Weights of a small GPT-style language model, trained from scratch on English Wikipedia: 133M tokens.
Each number is 500 + 50 x the weight over its row's rms, rounded and kept within 0 to 999. Layers, rows and columns count from 0. Numbers have three digits each. The size before them is the row's rms in percent of the matrix's.

# layer 15 MLP up, 192x64, rms 0.233, rows 154-191, columns 0-63
099:526523576502509563549404463464461574523492450517418423372513519536534394479455529509470551488565493435508500569541422454439436528497486536461439491463471522382450493455483536543508465547448430
092:554501516419447581509449533505426524551475561473465463405476461422499473446484452469456604529428505475476396492491506525448430460447498539451492553480529484480421509424505563518489544581434620
097:523496500421515480535543503451509540489426549525524444492508460478525501496490497470492571560551492520487596633398498506485465469541494548420517601560501478455525536424600562438589538540434401
110:440425543514506445480563484490555474459540548495548507538435520532492539541404550502515544463485401459366424448581560431521584553575477501420528470479403512560529550545518527464539474452494509
098:428551509490465442506545462437492499424467473541556485472476533500512503558535510415488497451542510465390541448436474424465561426510442479543489548479619426474448528468460497442397516368544471
106:383530433642466485447528453501531510482426529527472477467539550525362496519544560524481510462475443418521548523492442474452540567480493514547566530465471537564492497524564569572401546525460508
100:404444472486470568553500633568510439451494426451657456499483546505486542483501509525431514523489522527512462554546469463501476570517527413489575503460454465541452597491458515559464451419519488
102:495494513590428474512569467447539563461481405457523580515548480509432489538552570615474419562424545527505511503548438475467496524526358519444498451508507469448510537506526556474520490436408436
097:493470478502582486461428514453575558535529492556547480432536392487516523472434379457487476546434488517474524465490408556384473477509504453551479525483489518422524435424468530528548505493621425
100:575436425485498507386484574479526518567365494498516512482479517573481482457449544547583500395552554512459439486476573642494525485443574495555523573513529494468545514522556523524525519530518481
101:494478532559485441486517507465598499464524535425565589444452564444503472537568408412461532458535465470526437465525615468499439451579520446402555447439481449514561514524550570464514456511516465
091:590502376471458528503537495429446557502454525462508513586486596460539451496598547479500470497474497514455519384432542527519543536480536500496447415525610451457454552420564489529456523573516487
086:500456566531475606537558556469433446568434470475472500513365515472467523504560472487496474545459419484526449521501523543495529544394481497517471386513564489449544649526526492555499461437524486
093:522549487504521518552570496542542475623525515505556491528386531432459463401513504543436539494539415522485424396499456554451522501524581507500485451474550447424430459442436525606498502447519477
098:425537554460520588516536540539447502388553486495530465491475563551572511477494530566464534537483619472589500532568561496528528513489467446557439464530498453554556576449453453409540590445461460
095:543530583532431437581523497508475523504475513449410573488440535517468595477447501534504489448517411423511487450479563440510505615514536539445440423363496455501486583540567507480555502520515532
102:459429479500498443475388477393479616500445489524494495609527581458451483568566505497501580434481534494477475481464520470528468495547490571521516524572427508523580566508520453511579494397571480
102:467448456544531480489530431562541466503544400435439514446562510377530577528409498510467553480476526556406514514551571459476426517514482459513521434608450374538464501568487528525496503487477512
099:475522500412490475452442550505452450551451530492455478565536463540552545489393508519453538461435515513455478468596548579572584475541516431466494480598520384476515584454489387524562524501482500
087:529606463455497430471490471457523481442435511490419533556522512528406528475537531399474535477445448428409579551515469482455577478511528510564417414465449512497433518450519466592482541579447484
099:577501424513498553514456527535533455416593555421481516525493448495446486529509452493436510432445557513555456497506693502469475520515514471428488382519417526519497482495546512406525503510513457
099:470521514481597436490523503533481505520530522464481511527643442562512448549474467499487463526566539561500502451475493459412538434507595539550525541442468491447667434504460526523559438423519544
097:501494495523425474584500527461502463555475530429524534514456472454543524489499604488498538425570507509538455523533477540506495622520515572371543427479448513454457463465542542555606523628566494
091:503536404549473412418489520557503537546547450604518537518535470484494483472492566517453500483444514570547497507493465425574475533566503568541546576521507545445609400468504583421409510519533461
101:451529425512515509459486503586432536535508465525458416503479468596499519444458423513486551499565609494537471565431495456598400553538587399500404484494542431498458502483550441486526494510527546
110:479524522479487572512470617561499565477490550541561509461495491488466578500511473462445530457621390570446501456467477496417453514596525468396495510558472609534549553455477507494464585521522520
103:455560442436559441535518526641459450438479524472459540508493460454459511536451515518544526476517549556523522405516454407627524484425505391497541547519535513444429497530475447574529530544478453
098:513499548502419486459496520404528492450483416447574569528432540437542491454539507591622492499492513472512480445447475419569446499491544458525488517416455561499560460527560528502529641518432508
096:521455420534487575480507529456548497470457427453545494508495537563492494551506501457474492515562510494538519462515622458521518482500491465542350433494501524510507572533588511344470423516615518
100:503470489503538522535523616494465600447560506403509520438409414482469542588406451489559561534505430420551501473501466467473480476417515545613432501494508605531519480500466481525478469462468486
082:502549464484628460532537573492634508546493412485635427570467526425515578474509481574499455541463564543462494532518512521480402466488494418568565481502543503494441546530514513482493538511520524
089:497514457493528450490573509512534492451535503458497454521551514461511554487537512519629530466611415443471472579506409581543479522398553435532513533507467509450533454500540498414449486589511370
095:527475541491528482401393479503473522515530390592519406490588481467513527489574575482454548509420519534578489442522487506579501553442491604503479461448506435541553452523575520441456504435542518
103:550457555442518574489584474525536502488438512509572512500450494540495428535506515474504407478435506599535449359550456457492494469470528503566559499478537514498429524449492605627518452469496412
123:541467548480610468502467485479499427535537540516458433561436482513698451548512586424503481473450482480460573536505494499466526531505459534531570543498406482538559506521547497509510570429433479
102:481545496419473448440495466536494496448479539506487563475430522454465546581462446424467495475432589509477442394435593487537546513568468574484537547474515451505468580513551563582511560541586578
098:457481416406471441451536551470521450471536532592465478556529519418469497491586454611532524522551505490534496414464552531362449606511495408576522464518545470440493523467545495482494494533527501
107:535567432492468478573502441462589468454462532523514460505475557543544544561549544529422485503466552483572591493421521481430506463417441469532432557527537483502480571524508428451393519486470370
# layer 15 MLP down (transposed), 192x64, rms 0.221, rows 154-191, columns 0-63
094:464582498413474480518591478485432479539469563565498563483487499539501536513506553516535348587449453500441437578494537602479488459492453478491532503470574486548587545575545517523576481550485554
089:475478589464502519437461441593615458647506551565568459520532514530488516533538517472561440509451443493505527544480494574534484505578538454471526421480403469533387564467441466518483508496504491
097:533559481551534472526426506436476604461639509529533588458518536516514476462439495489526399491466520519538487499461557493524455525451384556413542453537557581517460469461478567471496605448506525
111:558437531462386541488489395442555449482482574456537524464475407478579580526539488480396430472557517514598436542528593493510428513428505520475506503457485486456483498488538499411430452522494487
104:533492504624555574459584593474493495496455425471522485517509496486474479512468475434492500411623478556455580415508485501514479408468514521497500411447518412581485541482496494452509535592577474
104:470493562377481520466524555458565549534480509434391490474482487557524468359469497493563531435503486478535634505485505537472498483545557500452614505476538568550516538474453561512459582541480472
098:532587519484503441467514405475509561470526512493406481560610513499523425521537518412604512420473438500459533457546541559459488432460462570502436487516555449448559394565500491464487501542426468
101:528473505460439548482458522437494423558398623538508449513404491554532446484527483472485490479495463509512487512424615558462485417462559438501590504517462498553476436499486389576541517533535571
101:458518517511495427411409474497576387482522489473586482467540428424424484462534463461423526518466467523468521538475510490492488459413470475523435549635563566473456527514454526553466429511585471
103:489495515570546502520497561533507532485508427525538479502447572470508468473472481607531451395478498459529535472413581549592540472490471469441460567463504542422550541476567535491499651546395465
113:496485515488546504450489520477514650516500528563566559470517604461486573499450508483533442425560460455517560536508615463465378454558503531471493568442482474443550548527456524474515603514442519
106:467533470529448481405464517441440562555444417456463524551410528533478483420493455522517470478520469551499547553436556506523476500451535421439580480500531573536507495517445476550682467561499528
082:546539536547480528525575516463389573383538488517499458526560522468460460514496489503504470415543497377438475463451528548509592510494562539508467513515595526608508515544554522455541622530494467
097:462533477543541449459402547498503498550447543461553453523618520491490551531512460421507471497453432529543595566531445513443461598421510524459515518590439532586452540565506465492604458551520515
090:492542519493524511527648500516400538479504454518498552438481540461485377481496463475488507514548579404521486479561584451574546545503517558560496512587574577559523581504453420450498516502544495
097:511501554495505442475568493555559580525488472483516597469422479533569461514507459445530478414471413464462390399522452449527437530415474476502468418490501504549545509582501514497524478469608404
098:503552582520497528572535539626507603499496504593476535559517576406540452525469504532477508463512515542492487474418473499447483504460518505587543538521442481521570476436448459539547610497389563
092:542477547469537491509379492478531484511543489490601470556453551522520605447539410576476585461533504513543502569489547574483521436459547580415531513537519546490495483410469558518467434581586486
105:498536422627476489475420556484498494524443429532562524525562516496526617527428539486410486546524564570501531488485548525494515397602520489459515580562575482473510547511455508461539517564486586
095:482511527492510501486481475528499501485520570458459469509513561568556527470498455575455454537514533444497620506396524476511467558469520524346505555516516474511568494427345506547377476529465474
090:505574492456554554532525488407562502527451382438522621504461498461490549522424438487447468496547540532477335447498540553498444495473559494432520446524573594478468485484491488479481525455505537
102:547528518561505478584442545486495554462408522605549505612484462591536535491490415465527434510510492467572497513501488509426478567455476433480498459508423391462442522486534408436516458476556570
094:575520528473549557539476416561483527379535588565412508478488584472455532430467561513593450497542485543422504567436493488467503454477474479558482454483485533486603470461420410512438496467475509
098:522579364408514502484555459526579455481533514477474501543513529507477598447427490459470528449426524513488478499476590459495471437470548409388523539465469486517535470548447559410416547514445509
099:500494456505547523447481452599501525490557494500471446473525523596449450501483505534417573511554585502541486530439578550504415501551473517566402505564480448486514531507429512548494510414589643
101:449535513498501518511518542540607532549547516492540559458539499564487513506499527500416464480532615461545652454448502407486511504504467554576564526570395607520504549510545574486451522485473533
100:495472507583451523547528530564482376480458626492549443507461511480551484606489465622491510544546540562507598487563463449500526577495532501433405507490519482502497510441552561510462468505475417
102:493493479505563550619445460591492513462489462554479522488597528462490553640586501466456448471650506500504500502505560524531518506511456585502489494512475482529557490465461502520473416473626484
101:529519491566474527470488467535566527392468447500416415505471453423532503524590537506459513480349468569532513498499491455468499552521484472420560516554413579496561495478596505558520568536442460
103:459526488449487607489448540531461496500432462458533486344462510504479586480423507475441444486518480451482539499533525493424487544529536556423423553429467609524535526566512488436467526432582446
092:478542559442625546415499490444478535458496495522431497472468500554539539580493608499561432497477518594544449476492519465481506485509455629547509516446473471477436423467535492480418418510433573
092:469644396549485450493456503552397477574503429430592550452485510461507549495480559449489502483535470563545574588498486498472425471423539510481518495473464491509572521542458448513605529468525546
090:531550467554435492583574530518475531439473522470465499491393527544541515487419473502510469518557480490457572581486505490426509480574508411560507495491498604439452534405400582599548514549462488
096:431438486485489505462539544561587464539496550402570455563471506416509567500455510532562569572505493490537599427511452416572472488476516508470559603443482537607475503424455532472517449478482471
110:463550498508586389509438514551564454499517473423538506532575499533423589372534513553527517451453557452524525455511499611505440559567510485546556548470498516528566455614492464468510500454520509
100:595427447531505546589606508516546488538480477558489526499514469557496480428547627483396492507591538568579482508515550468573511495484570478477491453426502479498506483494454486486521425447424402
095:490502560406552512459476539536529483468466567519425509559487549565398494483514614448501437519398526499536561519501502509476518477467496410523505495448524591511445606539503613586538538534573505
108:488584465510588497561454565508523561527457483495506448539593449525492434564563492555486520569466565540548478431474494542536465478496445574571458506569468573534464491426476516499447397402603506
# layer 15 MLP gate, 192x64, rms 0.229, rows 155-191, columns 0-63
103:573468574544489513501436560415479467466526632496517533473418490499516484478499490555487464487454566538427489495458541550392522498441434529540475406514537417491403534574442488594491542506512573
094:534449501545515385507517513484471601570483531499453586559419497483421578498503541499466477518459400552570524484525554459485525585606481511421487503478547547520542512550458388524507599524494482
097:508436424499515490490527611506435514464511496629525495499506519468416561470494593516516489595456418551497516551415476595483546524589501563437562512545538394490468496535550433485478515544502468
096:473483458372440523579538597536573441471481407518500503494507509502507549517505538449514515483528503404513399510504500594590484529537525480450513410490488455413506469579529430527615453481499470
104:416465604427641481438515499493438544554450534573450552394474476518499481439517532503491533459572412478496482456487444576486598521486495486514527447523527527489483461517459456583479608521481512
093:517417456531485437477564488495500561492503460552613540454410494434561553439494488579544502542526430498592461440445572457556569549521448506447472460516508499450534592388547460528466563492518481
096:506564497530495490518560561540497472451572314530523477448466495384449484438500518529478467522497560501488508501524475379472611568479509560514501564477479474482518604558547534472454543504472546
100:489557530457542425490511472522494440556503547534494483426497438494459474448478409535459535483579457455581475453579478418494437557485566499478447507487450500410381467531516521561567615549436443
101:475495570432534558504447432466449498510438529521445520452473360521544484462479527486571545421437516448577540539462532577525473547436509551440388455431448501473449490465469439556524582483472450
096:442541447479466425535505475567462551505445501536428563570515396507354574525507542443539569558534538528538451453477554513467520524488452546471420511552493434460496504500400411463441464535543496
096:518445450475491544576510470490496493478477530504565416488579483495433550521540554444557527406467485474518472400559536509484511511532518504519394458501460438470467450403455539456364543448604569
100:478472540420468453459381535491570510396508525592538497468556506449528493525412416508475585469489547479558558507558476518445503473522461575461519505510501489504516441453539428463622557451588551
099:491555518564434551572520533481460551506544597566577582477517474510533440422483553459539542524491462400509382463508501493579488499523549505513469562540498589484485492471446517498346563516533485
091:450384491568524462565501482477451508483488546479427522503479458545469441509443474424560493486526542514389493504494417645502470442495529457434533503491552519498447382492536459563490425446544575
093:465478473479487461522541501464428509450451519511550459518439536533406504633409501553396503497474533510497560588437529550446491500582582592495478521470531473440433470465425498478543493513560605
102:492574615530441514588576514541574530497499488481502539547526502577484500567398511578566426562422514473561509569430514507432550498470526526528426503460502470384514459543480508498430521550430515
122:469436518517482615501519494553514503528448436513571554466515466512437429539457407450497515496537588528430490464531513474518493538484497438500533498501562422570508444597436630546548486380553496
101:437443491524539439526579394539503543568492446571494536538584457595542463487481447552474529505501539486506488403431498540565483494564604532480558544482606471495442445538525548486561508437422510
100:560591452449496480489505571401515480503514508550458495526508426591523409557393450487516469448532519533421501504637451540446513445499519545595402531455514517527449549542475467515463566516488481
108:437518538539477463490594521445481538565490526587437544413433426399581418499592516517530501489496462443527530534483434501511469542534457589512486501497550515469506519523420466505448558531438634
095:547513513532619477505442554546555511408501495571490503569534494496596506479489443540571449547532406510542460467558505494475388536495410447451418457446608422495481522442473503523521498442468533
103:385546547484540565580522554461425523510459458505604470547468460562497487588514422429410471531439529509501522496494475510446629567530456567579439438540541463560468505549537502517498470472493497
087:439437430425547483586532504469513504465504533499536456483428517581535454492496564515524496460447466441552545513571529354520516541566625462558549525518532456441415441446453511580497473495451508
094:384553518477488512480450489454485483455617503565500477482481450576504489537507479437474568433462556408541552526468523569508413563436521489447509561480499570541366475500464401470512508474437547
103:539535542458517520535478474486417549528544442515447483427451487507529518467509408511511534485544514412583359530544554577463509498579543430413443503470557494434485497514520503551444368530460446
089:526467515449464503455505464520459547402438458509427523487579490459405464491524510597492510481526439437503482529526464467459499528534455508426483370503543597480475516549473411450514611372496491
075:488554453574377480502437503467393411534518573453463492462553456506546555439479529478474585492414519483517595420516519532517448512543564497523540475510532495468402604428515466566536494534520497
103:487522486438495535410524590459451497539473538528506543476510499697444500448412414531522495503487547466440445477529556531448478529507562584507518453457471434513460529454487547490455460583580481
101:509473388510500474523568480500549527491501553527457448537459479554569503576466558395441546559485484477503553487470515562371589509503471443434517493518536525493498516594611448581488577557465544
095:449468594497493506495404405529462527436476437552402529515497524478500526558476519487519533585489432575564458506541490470532497434573480541590470549438489475558492447404612503535503406471454525
093:521516535418509400530511550526560361454505475506563451546412450462498474526470560489539552446444446458438530551523532585560458489393465551503564514550489531533529496499485598493495597496456451
089:502459522520507487427420551502495495447471443580584448517442447390480528454570549500480480476508575483491524398445480462598537569528448513477518514517473416553550611422538561520477467447496573
094:459547555487582456497533444479416468469472527548522486487456511475506415487509579386564515661426466519482490462494524476482371504460548512471498529448519481473491570447497453533442437575482428
123:442428521498472539438548507520530532559501399488579609486525492454421515445514472586572490588586529594554509370496525452433467579508495470451506526483530446496482483561427499502484530462495545
092:482572572506474499480455580419498568430501463459540472515355513391504527486381427500523455544494528538478504488510524442474565489526441551524470495538506508456489478515501523502435528468520668
101:355500545552474526560529539539548533581495579529449478619479420439513479424408508481466533499409424467514559489455523523537434546483415466489462435547519482494489420568471499486465510516542522
107:422518435604495354526568503491524537469510562519475493543454372469449511518507561535521553545500520523545433536477537585404518458427565477509455551492558555461463480487557438500481569532490453